Weights of a small GPT-style language model, trained from scratch on English Wikipedia.
Size: 15 layers, width 320, 10 heads of 32, MLP 1280 GELU, vocabulary 8192, 21.2M parameters.
Training: a variant of SOAP for these matrices, 907M tokens.
Each number is 500 + 40 x the weight over its row's rms, rounded and kept within 0 to 999. Layers, rows and columns count from 0. Numbers have three digits each. The size before them is the row's rms in percent of the matrix's.

# layer 5 MLP down (transposed), 1280x320, rms 0.0518, rows 1094-1279, columns 192-223
102:508551537496490536478517512516557450458445554498540475505509463513507478537505484471544436477484
098:522459518493529521411464536514517468430496537538484517521494583517534582521447492517469511534512
089:553478486544511528442525422513473477532473477516454399522500478453455550512482477504556494516560
093:456482484484504470544552592474514502468478450548520479557488501501502599538527473441408502477474
100:561457463507558469483471526483499481466485551557556448526471441553513508578517529528562567454499
100:527476538505449521463534519493497495480551464453486503498537433487495495474463451563494507438525
093:498501470521417531473473450515539472515484473527507536476468544482456551494491593452461536615467
089:505508571462489441482456445550491439493539402529545513526526462525514471449554457486532494515459
102:459498502501532420543485472522488497592514530429419506566487487546462509494589473449477551505556
095:521504453513488456533526517442491522544457529540452485431464502518491514569465521545520445530450
106:430540509491513496564439502500434452566532446521514387445512484479507453500509459485487523483481
100:559499509608486550527497472495477502505543435532473487560470463443476471495491535501505498486544
097:467463513409510405524531477477509491409582570500517470504516440469450494552547431520493573536493
098:468540515506540536482473449505486544544530561492534492498552522507532536469474576465552513565466
098:492493465524464484456579523486452519445534549490473426497444551439516516552551484514522483515489
099:507538533512538439480464469497501457544453446551474455462535437548476433542475499528516546494462
109:475481487572531411546528476515501484505547481510491455468473554490556446435533459480469507505456
107:486483459455527529483557453509482512523521515511443563484523532481487494481521525549507469492625
112:499422542525532529493493574520532527463546495605519477421457562530532488541474547493439521480464
097:442498492587498425549485537504493535523478435490451534550530528497517463526417489437564459437530
096:484433516489565467534441526571449547472546500517491491548560468545409517510514539506523572503413
107:549498399467452494492520479523542500443452501475500477490603547482475464499408554536459516529497
097:500536493476492528547444457390496506523541557484510487505530556510495514443518446453538521472462
094:478481442521469539412565505516537480530483484502535505529500484500457516515482464524521502506471
105:577496439540488486521537496466548596528522521541510423535474479525491492493500538596505422461548
108:537663524483512535539524469469508535480451466479512444530472502434508473479504497551442468447536
094:587504482566451491457500505503460546533455600511400478497505500374456502417528482511458534459502
093:544538524534524512485534535447481515564479468561528461590475486531525438509505505591471477483531
098:510472485483476495511497498555549512418463502435538488567524545559546449471477535550377532513522
090:464464501476474553509522502451529452475427491378500454456584466504507564445582464447495484480541
098:518491491579517465496503521480600489513478403503505450524550528464475515564461527538516440504525
100:521499502487490559522396526549558445523452506563508473553462492366488514514478595505502452475521
109:488451545571437499493508496507449572529467526590479457533377549500508525449460496526436539502480
107:483513446512434514430462512492456547475525611472502544494472480479549495458511520431481461517455
097:538488552511494496521582412513438407544583440570517456518534514501493525553547432502407415525504
097:475509551520503445525514548550468480450506542516516524495510439485533482542450445482525547536454
104:453480517489492479535508521507492570479440473486546503512526544442469466535490506448562435518574
099:530510473524499528458451524461557525563442466528492495449496523519506571514515505458490518529530
101:474471485475546458593444513548483479447570479459578500480463589538460480519523549543518508471520
094:494493497518490496537486572511571610477516528438583504528499500533496498510521464452445503531538
092:433491446520500543504491506491494455479516465541533552499530584508500463532482543552510511420529
103:475539446488510563483498521523528600538550589531495467492482507532500514465516507493453456571462
097:500490487520477530541443556447504576571492531442541496581460521459514484538486529496512515523389
100:489510519524478528504461522482458518462452470481525521558543490488472532579499500535532526484515
109:538545475418558509487546494459496551492468552447503428499476438454532490458545534508470588473561
099:525508530529527490439446459451433476434472500476447479487555586627486539489492418517523503517562
100:515451517512528444546440427550496509517477492604489497508471511522470567565508589422521508500467
098:522521486476531517502544550497539618442465490562521498427487510516523533482500427500534504529532
094:514546530464452504487508504488500480539500547523418524470532480422517556502567514403494495440462
096:512492522523503492428508484483513485596548526435526527528480545534494532594569389579429509440581
095:440479510530494469413504538468433596523488524514570475478451529489396542463502506442613446433506
099:511529505517505497424572538464481491526512561461475498523506527505570505591435513523483476555491
098:486503471566445499516555517569382520487499410467549532514456473548455452555518516548536482530536
105:487469506515500493430467481424480528468474522467589464507503568517531507494428503509558442527503
096:467558528485485541458485569441507474547494512542503502522473380527500502512472469520487518497554
103:530553492500537601429482542481536545438482469464472508572509507448400443467485495466489434377448
101:444559537539512523458444499524542514467458484537553467473521454487520593537573547450487535536540
099:526540506534502453513449495602412478520495486447528524465526519517524434534484531476543523473469
108:519451478511481530440485464434485475478466448535479461486488522496516481508338602480523487512471
107:456517492554470428483513473479528483472531505467482491537526512472466528497437528510538526455519
099:543491511496501507539529501497572474473557524530443459517504412438461525500587452486515556519583
100:490589519449495507471537519455455517567495498549460505487476501470517498550539466489419475480498
102:489541520471512581539528508468543527520507553533463508476467493522533464531526511455496488504501
100:490545469478512488527516532503491527528469502467487526521530499470503544516522493564483526553546
091:506519496505455472519473453525468642510521519489520538539527521494526510506410544547468419497429
101:555449514453466571369480460451481480435467581498433491491476509560471580450556496522499489527431
094:568492514444500504467499423514497547527523501451398443394510498503539366509492482573375479477536
108:500488526531491524488443476511499468492505503555466491532466498481634418509509483554555528440449
099:542507426488501493522472449561517551514535543481458487557428469547449487470483547494539467479474
093:480471470505498483566470466550486550555591482464490531413464560476539435446395480500483454511499
099:593585573510509483458459489544549455524564489532468477498534551487474542473469584483501475505506
096:496486551515522459476493529499537541413525525506432550562512468502489501542426531510536426445427
106:528511498545510483580514557469502506497466451445466497529535496475533493508529515497534543554572
096:513473500449475497441425450501497491521504486420467526535539487547485555508565516405477515464469
106:496527551483513500455473543545450452536532466522549492419503548511469485530444472429456504492502
104:484508549469487503541548363564509523490478544464489511486478493584534516509428558570564541570485
095:467550508480513507529533461515548499482541445501414471577433484509430490436478437518571617451523
099:493493611528436489480421443498527425445584580506496567451530468546485549577489498600475576476487
094:507462462462532490503512481513522407482461517551515558474499471492522515495497486445443474478474
099:452519487475564492512498526454514530463533505509530478508528507478433431529529433496525498552501
106:462449489495552531504483509402502427465522484558544530511533505528482502562505514480495480522451
099:510501502511550511468524522574502498508580454512471465424569492483536494516431468371597461490565
104:523441504561515480518445500474511519561513445432518471413473496524514512555495490439450505516501
105:458474423521474522548475529509512538485515457414597572480496556564510478506570527473409509448564
095:529523499513506440479509491478420497514573455532547510566549511372381504467505553458506472527483
108:469508512551512481480447517498440526445556506575532515484542523430489512460550465474480464518570
109:498555538552472551467485501512498520440507469382504502491535462526549506503466461565556454548468
094:491555553551465456498522511452540528503524485471464537474523352432526567467509520507537523497525
092:504499504504474485486463497485506444522440474471414506463486500481560534513426466470457502536500
108:452532490508612423509519592506489493489512497482496541528467505489521446540551528525510480555515
111:454448516503505552534481506529451494466516487436540446511475489543452527449577429483534399464492
099:502568468515530535489431481491379563502457546408425475518539447531534531509546572539563524463491
098:526529401460503463462490493474528512473560491465465486564462453538471538460515478489467533469486
096:533541594452477536450518483508468462541519524487525506496386558514445487449504449445482505444474
103:463503535503476511559532463501491472481509493435513541515590510521435495508560489491493517500484
102:490540476527510509543467512524521496523478556555530562544541430570463466530483536532550512411473
099:493461493550549464494518589533574447497580499611533473519537479489480445440525569431469505530531
097:500486464518441493390514520494505476406548606512397533477415535507603509505489520577478552525464
101:475488476545457550524548475496502543457492561523501559534523515535515468505539531542521441548492
098:482440512521459518454518532472511480548484508488452468497546545485452503493525461488453465494451
103:494505519498553458514534482494421531502465470508516503469469565400553578570475540457537394487519
100:492503487491514520512508545429485525411526455504503489448520512437415480507480548602475501471447
098:548491471500452496538498479516411488450478528456474489499477449483428538402505496513507514447479
092:508547449511557461549442526531491503483541500490551497505530478464540565514469561444566587524545
097:511493481482547496551573476453498528487458539446549489538440461516529494432525510553509537481483
096:480474505542456433433483530512504474514513471502482508531507478471422469474407581496477558519517
107:490464486495540518495477556529552474465517462583427467471461487524454495515473522453478527481513
104:473451477544472518509553518455513529509456541463488515482465499504559550445480438477578537511507
093:528534499533507475523484489483516474568456477500506523451534506561420452512494519505589438557501
092:471558524504542480455489470467567562528472468453495543498534576506423477443525505541512464536483
097:446441493491603499479497461504495462486491456502487509467558460539514483441511485411523487497467
099:435540505553533464536510505516529428466433477520478411521548484492503476440563513505475494431443
096:522482489521504495491558512475487449441516485536482481569486517447470550578563509579518453462441
097:489575552477551514463521552526461513535495510542436539496502492553482490506476500471610473531533
101:477429533489529446482477490475350439458431473507450515473443420496505507470483488559506505514447
111:541561443499481455536528507451513459533522446571518470527522424468418501476471441466547449540492
102:460477429419479516545508498559480531484437465440538532511446480486505480559549474550508515492516
095:346482524572488515446442532537523482460493462514535473463447528471454581493537495526436497424540
104:556497516581492446441454515534560433521500522475576478410522521489492467492507488518470552512520
104:505479502496478516520522521501492504494523510519507560462545571445534485445535479517515446527493
105:527537433469549539568545482546485601486470548569471434519489450499487437502551497497535438568497
098:481456606505481514484481492585472500518529499512476493531559492465491558466519466559496479522576
098:461411494507441493513508542483463485512535544510465552553470541524540538503456517442469469514537
100:489494462510509478562555530539476550566502542483530472583426458531527541508446447464534512527546
096:504432485467461469492458528530477539454479382496496504513539521531534487496526541500505534458505
098:473477527491463585485476510509525398552477440466525490507451450494488484480473456478459474496486
098:507534475509490566502564573458485425550475557569566583500596459483490527512515475543434433536524
101:493532454421542547476534455458491455472555498534560502529498533481571527426566521548516483534558
099:524489504501530501418566486511571506509543441591536517556489497483528508516497586488518469490505
095:533545559455550483516462522487463443558480501518545534548501547457403541518547523543540470452513
102:456458516473463472522592449519509548484528477517529509462415457518464516483475517474529503529537
101:589520462417458569501454463455488565460565516524506519475467512461446513597494460610476544467512
100:517484560465541518564518520486534647527501527553468491461495477461457542450488497526579515467485
098:514494519496510522433549475530516479584502538455515488484451496598539540496467514554460526580509
102:450524388477517498505453468501532553531488553547480446451517502518570443534516472546498486542486
095:557514427488523532552536473482508597464506468497484527575447448495448607581492522514559524529484
099:521585457500529498553491514482528525498467464421541518524552522552522494538534476580496540489399
103:527511445545496500555547473480523536537526500549488490543485422533542420548522474574481516546561
099:539489542523499521488516458484523514525513532482509621527483435481496458510491527490515463457505
098:541503550484492462508487527474526488495452518482525472504478484416561454446508499495430478529441
100:626514456444525498484441449452536566470512481485490471503540486510472491535509527520534556495460
102:503442514433517516535472536430525476481484533546494492575490566531484588455483486440535487454526
102:494503513554494467476574473504512517501497528456439481527473447579575545545519494504550536504497
103:493526412516486469533477476516494506588493524505488601436627524527474565472450576485559492483496
100:534528564559498531462413497511522501541521518505509512503566600446533478531513537476451494475481
105:471528478521510543523558477488472468477521522559513507578582560511485485501441526519527450520477
103:474478491503491515463456480464544491452490507487493556492499473496497494502558482500458502496414
107:457474496531516503570456484524502474593501448459535542393537507565419510514481459500439489480508
092:489503471480556494588474480483451444507521460496473444569466460541492473464458511511427473547557
094:495495529501496529538510552614547515532484436486522528508506490560501497509475525513527492452500
105:502531528481558524506471494530506513499438547491540485480519476515537510484581547466595529408465
097:495478398485462544514516452496488537490529468459451517490493549436493471439529488471480610528573
098:514507494468459465512519507505529492594426545482554445521527480467536453489464494499572474558539
092:447530514507538523459559473494485543504483493527491484441531511472511490427488474486451439479525
104:518545474424545469542553525494469499443494474424524469479518476444573454528545548500473494479478
099:561471519433496493471514545485485479505443474510517543509571499549460578445551512509525509552523
098:488525477460514438542536460434457436514511487472525514488605466514466476532411451426480485510483
099:491513494462463477464553425450494552496533478490433512427456500505473531468407494476529651513448
094:528466448500442509495500499476453503489473515441503469463534500568515490576495587542531504551538
095:513498556467460530452560523508481512484531521521524454497580510532447480451428461525476516535534
098:591538476493466528567453453498536472485540425556500480427477483554499449472470540484559574500497
095:537513531465413457469506500459513620452531560451551464536549501507473489593486543527445530537427
092:539482455510454456429465495527506480510524510458535489557515521547452500478484496528548538460544
101:457551544459490451464487505487472494478466477514564528489477481485598554454448426488503563501541
096:493488505482509541549431511396493511517484444537483434489511496481452496574505443482510437505526
096:543521424439525462427524544472480599484486522552463503512469508510494503499476516505539512468495
095:475456461462471514446530529432473530477510542559499516472469531464513378398505525543468501429444
093:471547485466465504506458469486510572510492563528526494423468456481507464577465587581463492516476
103:577519468516503509449506588514457529509529516480523522448448456541433583497468553488549482477492
105:494458496539444513473560550551563507506573544562462484584384543533562492460504500485511545495505
109:432486512490525571493500514549475449495541547553500478482522407584594482527501585547558416486492
097:501538477533476551475473474535504433459512475521497493496572503565573467504503541505532512406522
089:490450418541508492492530494485502500474500468498498519474403470502564508523496513465487451484384
095:524474494529485442460510504445474473552486530560467409559461460445471495511416479479486587491477
100:456427518509514509485507477487528459513536496544506484524521507510481387494488513423539555502534
107:503551531490542426446477526482476451438443541554490508466494516451482456516581479522518479490515
097:523508460455489525493569503471501580429520567424475551512589513517551482477507420423509508519430
100:471465537516460504522546508501503458515540512528441494456511481489393481486468586427591520506525
093:517430533512467470543497537469530506444541525508521563428465493486553435544569485509525565462553
098:528546520512512533570470566530597551540504527497468507487555490534484523499485458443463436560552
097:457469477499512516524441497458507528514505484486472446528414497481524537558477520524545508516495
100:570521513572516457500506481552499531555490503496401462523526580514493516481494445544498550504620
093:518478603511493562480544462456489492485503526514557424565462522506521504475440463477493467566508
098:376547476522566512466462513521483526537531448479562518585496546495514477473530507490528509470512
104:516467510449513503619400514555509437528537492521586455567461562461513441499551566500518480552518
107:537453463510469538524544468481520528468483446444538498564487538468462496540471420548461458606524
# layer 5 MLP up, 1280x320, rms 0.0564, rows 1095-1279, columns 192-223
098:533551411489512464503458552541516526512498473592546427537453504510534523508453481436358525487488
086:456488481549478463518477469542540530462507433493550532506501503452542468542513550456487492533463
089:491481468429524466467493548523512549480573454506535497569531447444454443467492471559523471479577
103:472427525482429447457464479446527452516484491498521496551521500481427513504536479495584516501501
098:455493495496527537466551530540568583466538521480473515472573500456591392499557440554432466472535
084:444515512492471423516482483499494495488504592533443478447438584520414505482507449477499446481561
085:591507422481476468448520526478553544542412520501417554471514485502478432478512516541618494471483
103:493526461511482530443540401526436521506560456424468448463432524510469439491507536456506446446518
094:480543552552552512541448480472535518503459501489476564564555442543493447471523529600500481568543
091:472483493499542508458528522490432491542529446399505473504433499459628525439545525531523540501500
095:538493548525453504537495473496415542480577470523496573416493501465513396531470504515500487496512
100:425530511488557550504524547446511521549498441548509482486510491509496513507531501509426455555480
095:563495502491472573557492429495505453427475546448472481541449468553487552484547520472457471521495
093:530538657450502520553564499517499503481501506501412504489519497497527455541492528492525461505453
099:541415515486467528475474478499469500487529501377633545524510477519479560555562518478475483526493
115:503514481472469478479506502501454425487496497454490463552513544569500476461502495543485513508468
115:494488428449524542478495514474557481493568484548497382538584475492426580486497482491544462508527
117:536476533472484496443491540492469512538521453570460503431469441437493488474434436475413469547401
075:530522458485466550525501470479517543432452463480500483538495482453451510484573535437500458510521
106:484574515506487532491511547449516496472543508453519498580505512514455495492491502505518477484528
109:471477552507469449450536499539468458566494483510456523480478560449517509510436504503506526522455
098:570490531475516544492549566476470465473486574511522493504495488457466448538557475541493464549500
099:561521469465536458527515503495508468498489514478507469464468495432496535530510449563485394536536
118:564508493590501510567454543509478510456448567551495481503519468535502555510558490511498524467483
112:435511567468466529538542460523516435478497416443497521505527432554499543501481462511491489517478
097:501457550486503474471492534553468477506485524434518512483548429553514494536490483549442497460574
098:492471509483525510497525508532538498384483546410524455554559478556438560496492468480500488513519
092:604465449502528477465521495481539552474461479573506504522511501462442498542537505452491487556548
094:508580485533556479548559486462549541493561446603437469464492457486479481458376452544497498448431
097:483519591612502500469514577535421577558503565476470547458556492554534543521493484507545572470418
091:511541525539512488517531500447497512548484509469469569566418526553526428429454487403538463521470
113:469503558516479429533483531464499444530510498545481534580589551485531481570529475474482486525491
111:463499572540476513450499476476536548533593555519550501505584535466489454536453515543472547495551
097:568482506432490493451506473474479442479516495535471554500513520501520437424522504421486529460414
097:454440485475473499497635522525552473416503506512508474428500462492507414499503489592470549514509
117:494444532464565486503426513496424447501494513452492527499550494493537576481510482460554474459503
095:422468545492509467601543545447497506445533473530543487483502521450527523537479498483525421444498
104:531530477493459498491560548493473505451571582480492443557504444530479447467503491548435464499505
095:458528509418554458488465486462511454518487582524460461521433428456481549473423481527562506573469
091:530502462499485532463499548504490506479448522415464533480517507510473509521513531435450548478452
103:509489490460507528495456531526602506441488513516541505556461490467523524507490487512572540436485
100:505453551489457586512404546510526549505475409578556448493480461474457494589483528499522553449526
097:527523505533487522453532555452521426524466588554526477459526515500438520546563555522487560497521
125:537509487510554504533508511510509494463502494555428465535456473496477531470536568527522492483549
098:510517497501549469553509543527522500522523530520520462481518484443464481504529558477555566500466
079:485459526517503525478526494513520562499484494442529476561553490411440420473482465501484456467492
102:517482514486508431565523523431490481460475568457543514505525505533369439476485485499499497595457
090:511485536513530468444480531505447556452487515480458482493477491531478529500480501511471451454435
092:581516493501548551518451501477423511497465498513502443526404518462527530513552518549535617492459
101:487527518489484490533505529563547386481548448430451536518511538497518471485553544492522566532527
107:559438493502489469531508473473568550558458492470497481513488454435522532453517570473505519556550
098:515504475412473479508489496574556460552503524510499501565527520472472511405527518447456513525556
102:510507447518523487441528517459522482556451481437503546465590517435513511519585464433462518510477
087:503464547512526557516549500502483480483512495482556532455456426455514526473516491547522542460528
097:556504522512486467494457543515525563574468522503447561647492474490524533482456520488436441537445
101:416506467509473521498499544518483545488498451506507499555475496470464490483607515452519522571568
100:498536496502513487564525451528451586504491509535502491530482487454494482455518502454546517497551
106:523490504513490520571527489444466540490464545471563545553516516428452517442510469478435505484493
113:507500494512562501475478487518541586494495445470540478591518478503430487509527545452466477491522
106:476490536516480522600519506448454510535559462522489508510510459545549517451561560493507505525527
097:517520474485536490504535511509534502455609409560421543551554513530419491481484472530553492469525
103:439567482534513483501488518522461462561523560546490446606513520469441516511550482630456473511483
096:396516608505550548491479462461461444473472521444489472546470466542505457469529480501530512516505
097:529561494527529501503526528518537461541475495509455525507486405484554550521533552486496400559554
107:450457454535508478467555466536533588529514526490503497518469544473440527506530472479444478542497
094:444487556475475494517512420475515466445490510534536453529443593489479511530534564451530563467455
110:463549470530498527406545497515534386532415506513518507541520472503493544525482521488482517527514
094:569502494509566493491521515530512496609486476566443478492522455460537561508500529533538491496513
093:509536544491512511489475480508524503484542493492550481513550496515438554500534482612497489472481
097:526480479461526461464436532487539545503570485426438515462542519466460486497505472545441466524531
090:495447481533484530545475494469478544576555523505469541415456433491551511508433487468437611524504
112:434478429529480466490538539539470485467495561427526510463551518425542531525543546487606465437482
096:465527579494499558499515536557533543486505408550478556521508473604442551475512473528466502442507
102:503508522533468524489476512549536504459515569494455523506484526471507465453447611565538540516549
115:420507500468454512490465545488553550532612520491544536516488472468497519520506415495546515492531
105:513455578472422523475517500480495504501549489542566558474485537505433475507483544424493495450464
112:485425444532460460515440518468574419529501520427504467494554470433499462429519391512514545435548
090:426488544445472495527456514481485497491600546557482483459531528531473455465469555551445490485522
087:480523462507474521520460465524436473519493543464493493577467462529534509461445507500517427473467
106:496479533501539508443471493508457489494526402551504533503484503585521430453509512571497504487462
091:529486477469500506490473494506473438400506575468458507519454458506441444448511495472437509534501
105:507507480498553544534449572502532450556488519455507509496456497469489432504508493543462436443524
104:540506478404499527494546439492466524499464507488445454452486529453426520531511595565462552515510
092:529482570517456496548557442507539614521553469553459514474476533497497540527473441513458532526416
107:477532533531416468509434449540445512460482581528501492502498454483446466422477503528556502503540
116:556575507536494500449523559477458513525547424493485501573470440486524515551522503535477512488497
102:422473499542502531469548476549463485489462480476551500480469503551456484518457516511503450582485
089:478516451485506466520536555525460487463490488485519544486498446503520464474502490565504493541500
098:478473450492525461520480456500520434566541542430500517521504474479455511497529508500506472454440
114:469443476462505479536529461475459500494479561523546517561484472500485543543490544443542395521476
091:524480577509506503466505502454487446482557465521538513526533472557505511526498481433489493499534
093:538462433425462514544492500549464528472538495499549563498502525477524518436421421504536566570463
099:596456450421575532457462485537472490494492484494561530556525500526508439455502549486478432511498
095:458487482455514480531518528463518480520425452539491535540538526519465568496546507480510487466520
112:522462467483583567468558488448524500508430563489528487446520491486477398506518510528503499474465
101:510507499471525450529534516481477462491539563496472538540401479565536410541504530507579557517476
097:452498496437489488524456507443510491536538486505474501489515487514559605522541434437592532478506
102:471553544560474567570512483492492507453460522472486558507441530483538559444477532470607458444482
097:457479567506492558546569478550479445541587529492506497516474477504486404567517502550370449513432
103:389454532505509561533539554511460569485515484436499463521516477501470490467573463524543544510517
101:470531524515540501506481421543413533571464439506421554513500466462504496491474532466508469538537
083:537466517530477530539524463509597568474522529485473497499467491442514514504520521505493460474507
084:558511521530483508420502497453483599481530523506475457548421553572520415496506438519397560426499
099:425529574462456548499513478413483499462546483494447508452539582539484501518488589517464521538453
078:522554525456510482411539461498514564460461473502571511491545498528505435527562477484566455547488
099:474547501491607478466555533519474521507486476486481508493480443428596527452507457547425502492533
106:457547482547477528482452489506526569581458514499505514415499481469523498502504438502488503449580
091:533436490432490501503577500468448536456528452447517483548484414524482447498500560580506564512494
095:462471473548472525541582466559553497416573504539522505505484519472475456531490516451507532463469
103:468526518613533553481490493502543509611510478480482512528527488546491491503509487502449428508551
095:494456579546546534526490480501447486475530534564487555524510447555507430575470505489517456573501
096:526462497536520512558443479503449507467492590509456531496539575531494479504468587491528630484444
089:517508562524482477611507528523397474501499489515482460500563507559462576481440447487510424480474
098:520498525434486536500547521433589560490450464440494542479593481534481447499545556519577472523550
110:522459512526486489520478508510437509458470555504458441540531522451408440403554429433557477485474
109:438517486396500530448487447486497509503530407443533507522466482489475455455484512430491458482537
102:508513494486500555463546497463455507541511489538483547561530487573483494506490516541512493530523
099:470536476469509432472571527509497527512566481521533512505518389479479445513459507502463528564534
108:486424496420520491460498476479484515463495448500526506430423483490550430516474540448496491449512
127:466474471547476525429521498482454489447467458539521559515535486537525482517486471490462485483551
100:432491542504491498576588500485468469489529518423494521470497507493532543490398484606528429454477
102:457502505541521529536424491493488483533496536495557507621512454515527545631480518504371500506536
105:460506443510516507425478468557466515502495470492509514586510547514443503514557493472474496509509
097:466492463488417441485458519467457481428438513493496502554521399485510595532525473514532509463471
095:564580480505495568488449499509551539498457523469455519479507504512515469478554485502396429532527
107:487543448626516508485523508502501528485462491473562500550466479525456516567518487503475497471512
101:553549514437527522501472469501513506468536534575402500507475498530502454409516551504496502514436
097:519523564502550465501479611566563468426521504470467448479542507489507522544481477529515547551412
098:458514550459544479469455461459507469467500529419513480493481511518519557459500448454455508509485
098:512468471463553516500489475506518504465482470493515533546515489472501476537465548584507410572466
103:492512566523484554464481530482440460495474488447466532477450436535560602486478598462509527449563
096:516428474525530471430556557494517439505518467508529518562465434532512524514535507490548480544471
094:459493505530525513561520478490508508529546522518485468489524467439531507532462450540538552517507
104:440513463476493534546492519531516421547434517572495569454502529507511425450483426490483463541509
094:548402522487511478538502477520513511518460523506500549458593584420492491561525488473480458528568
106:441450545491494460538481523484562538502539474542540568502455438538491534552479547478445529448451
093:504521475556527495546497465465514453465463514508476462461478519556463485427600527435513432588501
105:490549496495541519505505501586442496457513511430398485539506499450540461521557498576486438474521
094:425429459485532476532482524574556482488530520487447499542526512503510440498585502521529500523504
101:513451486520506468513469469492470495521532539539518517492460449533490477439521486552525531510480
096:500488537461436553476470531419579529484464478513481498506498464467475452515458480574496513594441
096:447503473438459485488488443536406462522459525540500463460539497575477524480468490401475435551532
105:547557543523521471409498531483489447522523507463473492426512524597527459546443505439520451457457
102:349514575520525498519526503467441502552488520626441539534523543467462575517546588508547512496522
110:494481496484471486410481548479489475515535519571511508520533476498505489496553477521478489473475
096:497523498482559479482552477472529482425469507559576550507517440490541408466538469516517494508547
100:472576553543439550436531508475490515513520447428587542583496551551527484498445532497443467520457
088:492491577528489459504544481584549523436462438496552528472453477485505507496525554580517541494511
085:544559568507503454494482580555533520522488556485477477450470521485535468533449522506445466481472
107:514443503394480464473495493476515512449499523543494509489559568522556474528445518484474420503410
090:539525505506519497431552490508521529490529538486563540539500499488510479486455475538538467489495
105:539511513480544563531565467476497519485506460505434521600534504512466546556446515456512460515544
104:527467530468522481466450555524555486548600530450499463581500519527555555512538465528451530492522
117:473514517479566445448518539557479515507536518417531473515517506500474529552448493391472510500454
097:469525518503510482504464440475475589466478549480527502499543480508501436458531604509517489432495
094:494547455462541412510508491479556557545446497537509520468446462507447555559445469555497561451492
096:408581492531458409546504625432560473549507454523490573519550536495486510554506468466504512487502
092:528522522542546511530442522521497413484461519570462500549451522582488530507509475476508447540476
092:521484524514484486487502543458495490547466533475550477480554510483488466519567476564471474481496
096:529508527538449515446456521497540514559490482490476499474501479542500469441487532460502487533485
089:459556474418595487513517501530470500525531458517477529478499561400538485529483442592541500567514
089:548478500511528465521480426526512495455473530531500537531468500543460488540574570494532561563452
105:481497471502472505425505431490493478484511494471499515519496522543564519483582521421502463473513
102:521481525467523514526448500486552447515429509455534533436520465428448502569514439532459574451516
095:485460490477505434472498511489506506537497504542441536480438490418495507477507541499443487489442
093:585527474533456483497474559567477485512479564496529491472437467459522543439467410507506535493505
092:478509481484586481491575533460419495523482453500494518492451550508547479485507554555473472482472
090:486432476409550505524526459525503543462525546531484469514479509491505472462553484421468526424447
106:462475466530533478494456479460586539457464559558511497490437550490503390583464450515548588486489
105:564487560475507504549470484515565478529568451529493472586481539485530526510531468506477531491472
101:509539465507468479488462476503454532475456538536552473556557524592557547497481482492505505496458
079:496503491507497487563509471451552508539495437455486528601529511492633512510476435537461461536482
087:470446497536544506504518476514501476509494505382558506448578502373478606536549524435502543482485
097:540465436473418538468460458457462450471479472528501503517436529384519493457551447493516545488455
096:508491513473515467456540537492539498471558453453480480546579474489454469480587548576492479559476
087:402461537495510506475472500438505518514566518554514478495567527494477416533486487552396464527498
083:506511479520457510482461456485523539530531467407535457514500504481510513495482562499464487510417
093:420481470500537431538514491530486426468517537519488519480517422566441449517540477417460483607498
091:479502559494465493522462459479480460531459507473574527511525459467400546518487505481501493468484
105:499476536481493555540447446404513464551561478491513556465599469488455558542528536465498436492465
098:500495577463547477537508489409525444588537512503510501489527554515518449470511430525555496521446
091:503536496455527512531472521501504512528472503519500417440534538491467466514516510544450468504492
097:515522527541546519415513519459505525458491484560444447505529599402469527512530540492601515474483
104:439524455497494486547491507481490425505519513562482408491489462526415482475547514567494491479558
099:518544543534548487531457486461556477477524546442467494561552539489506564440460503540455471551500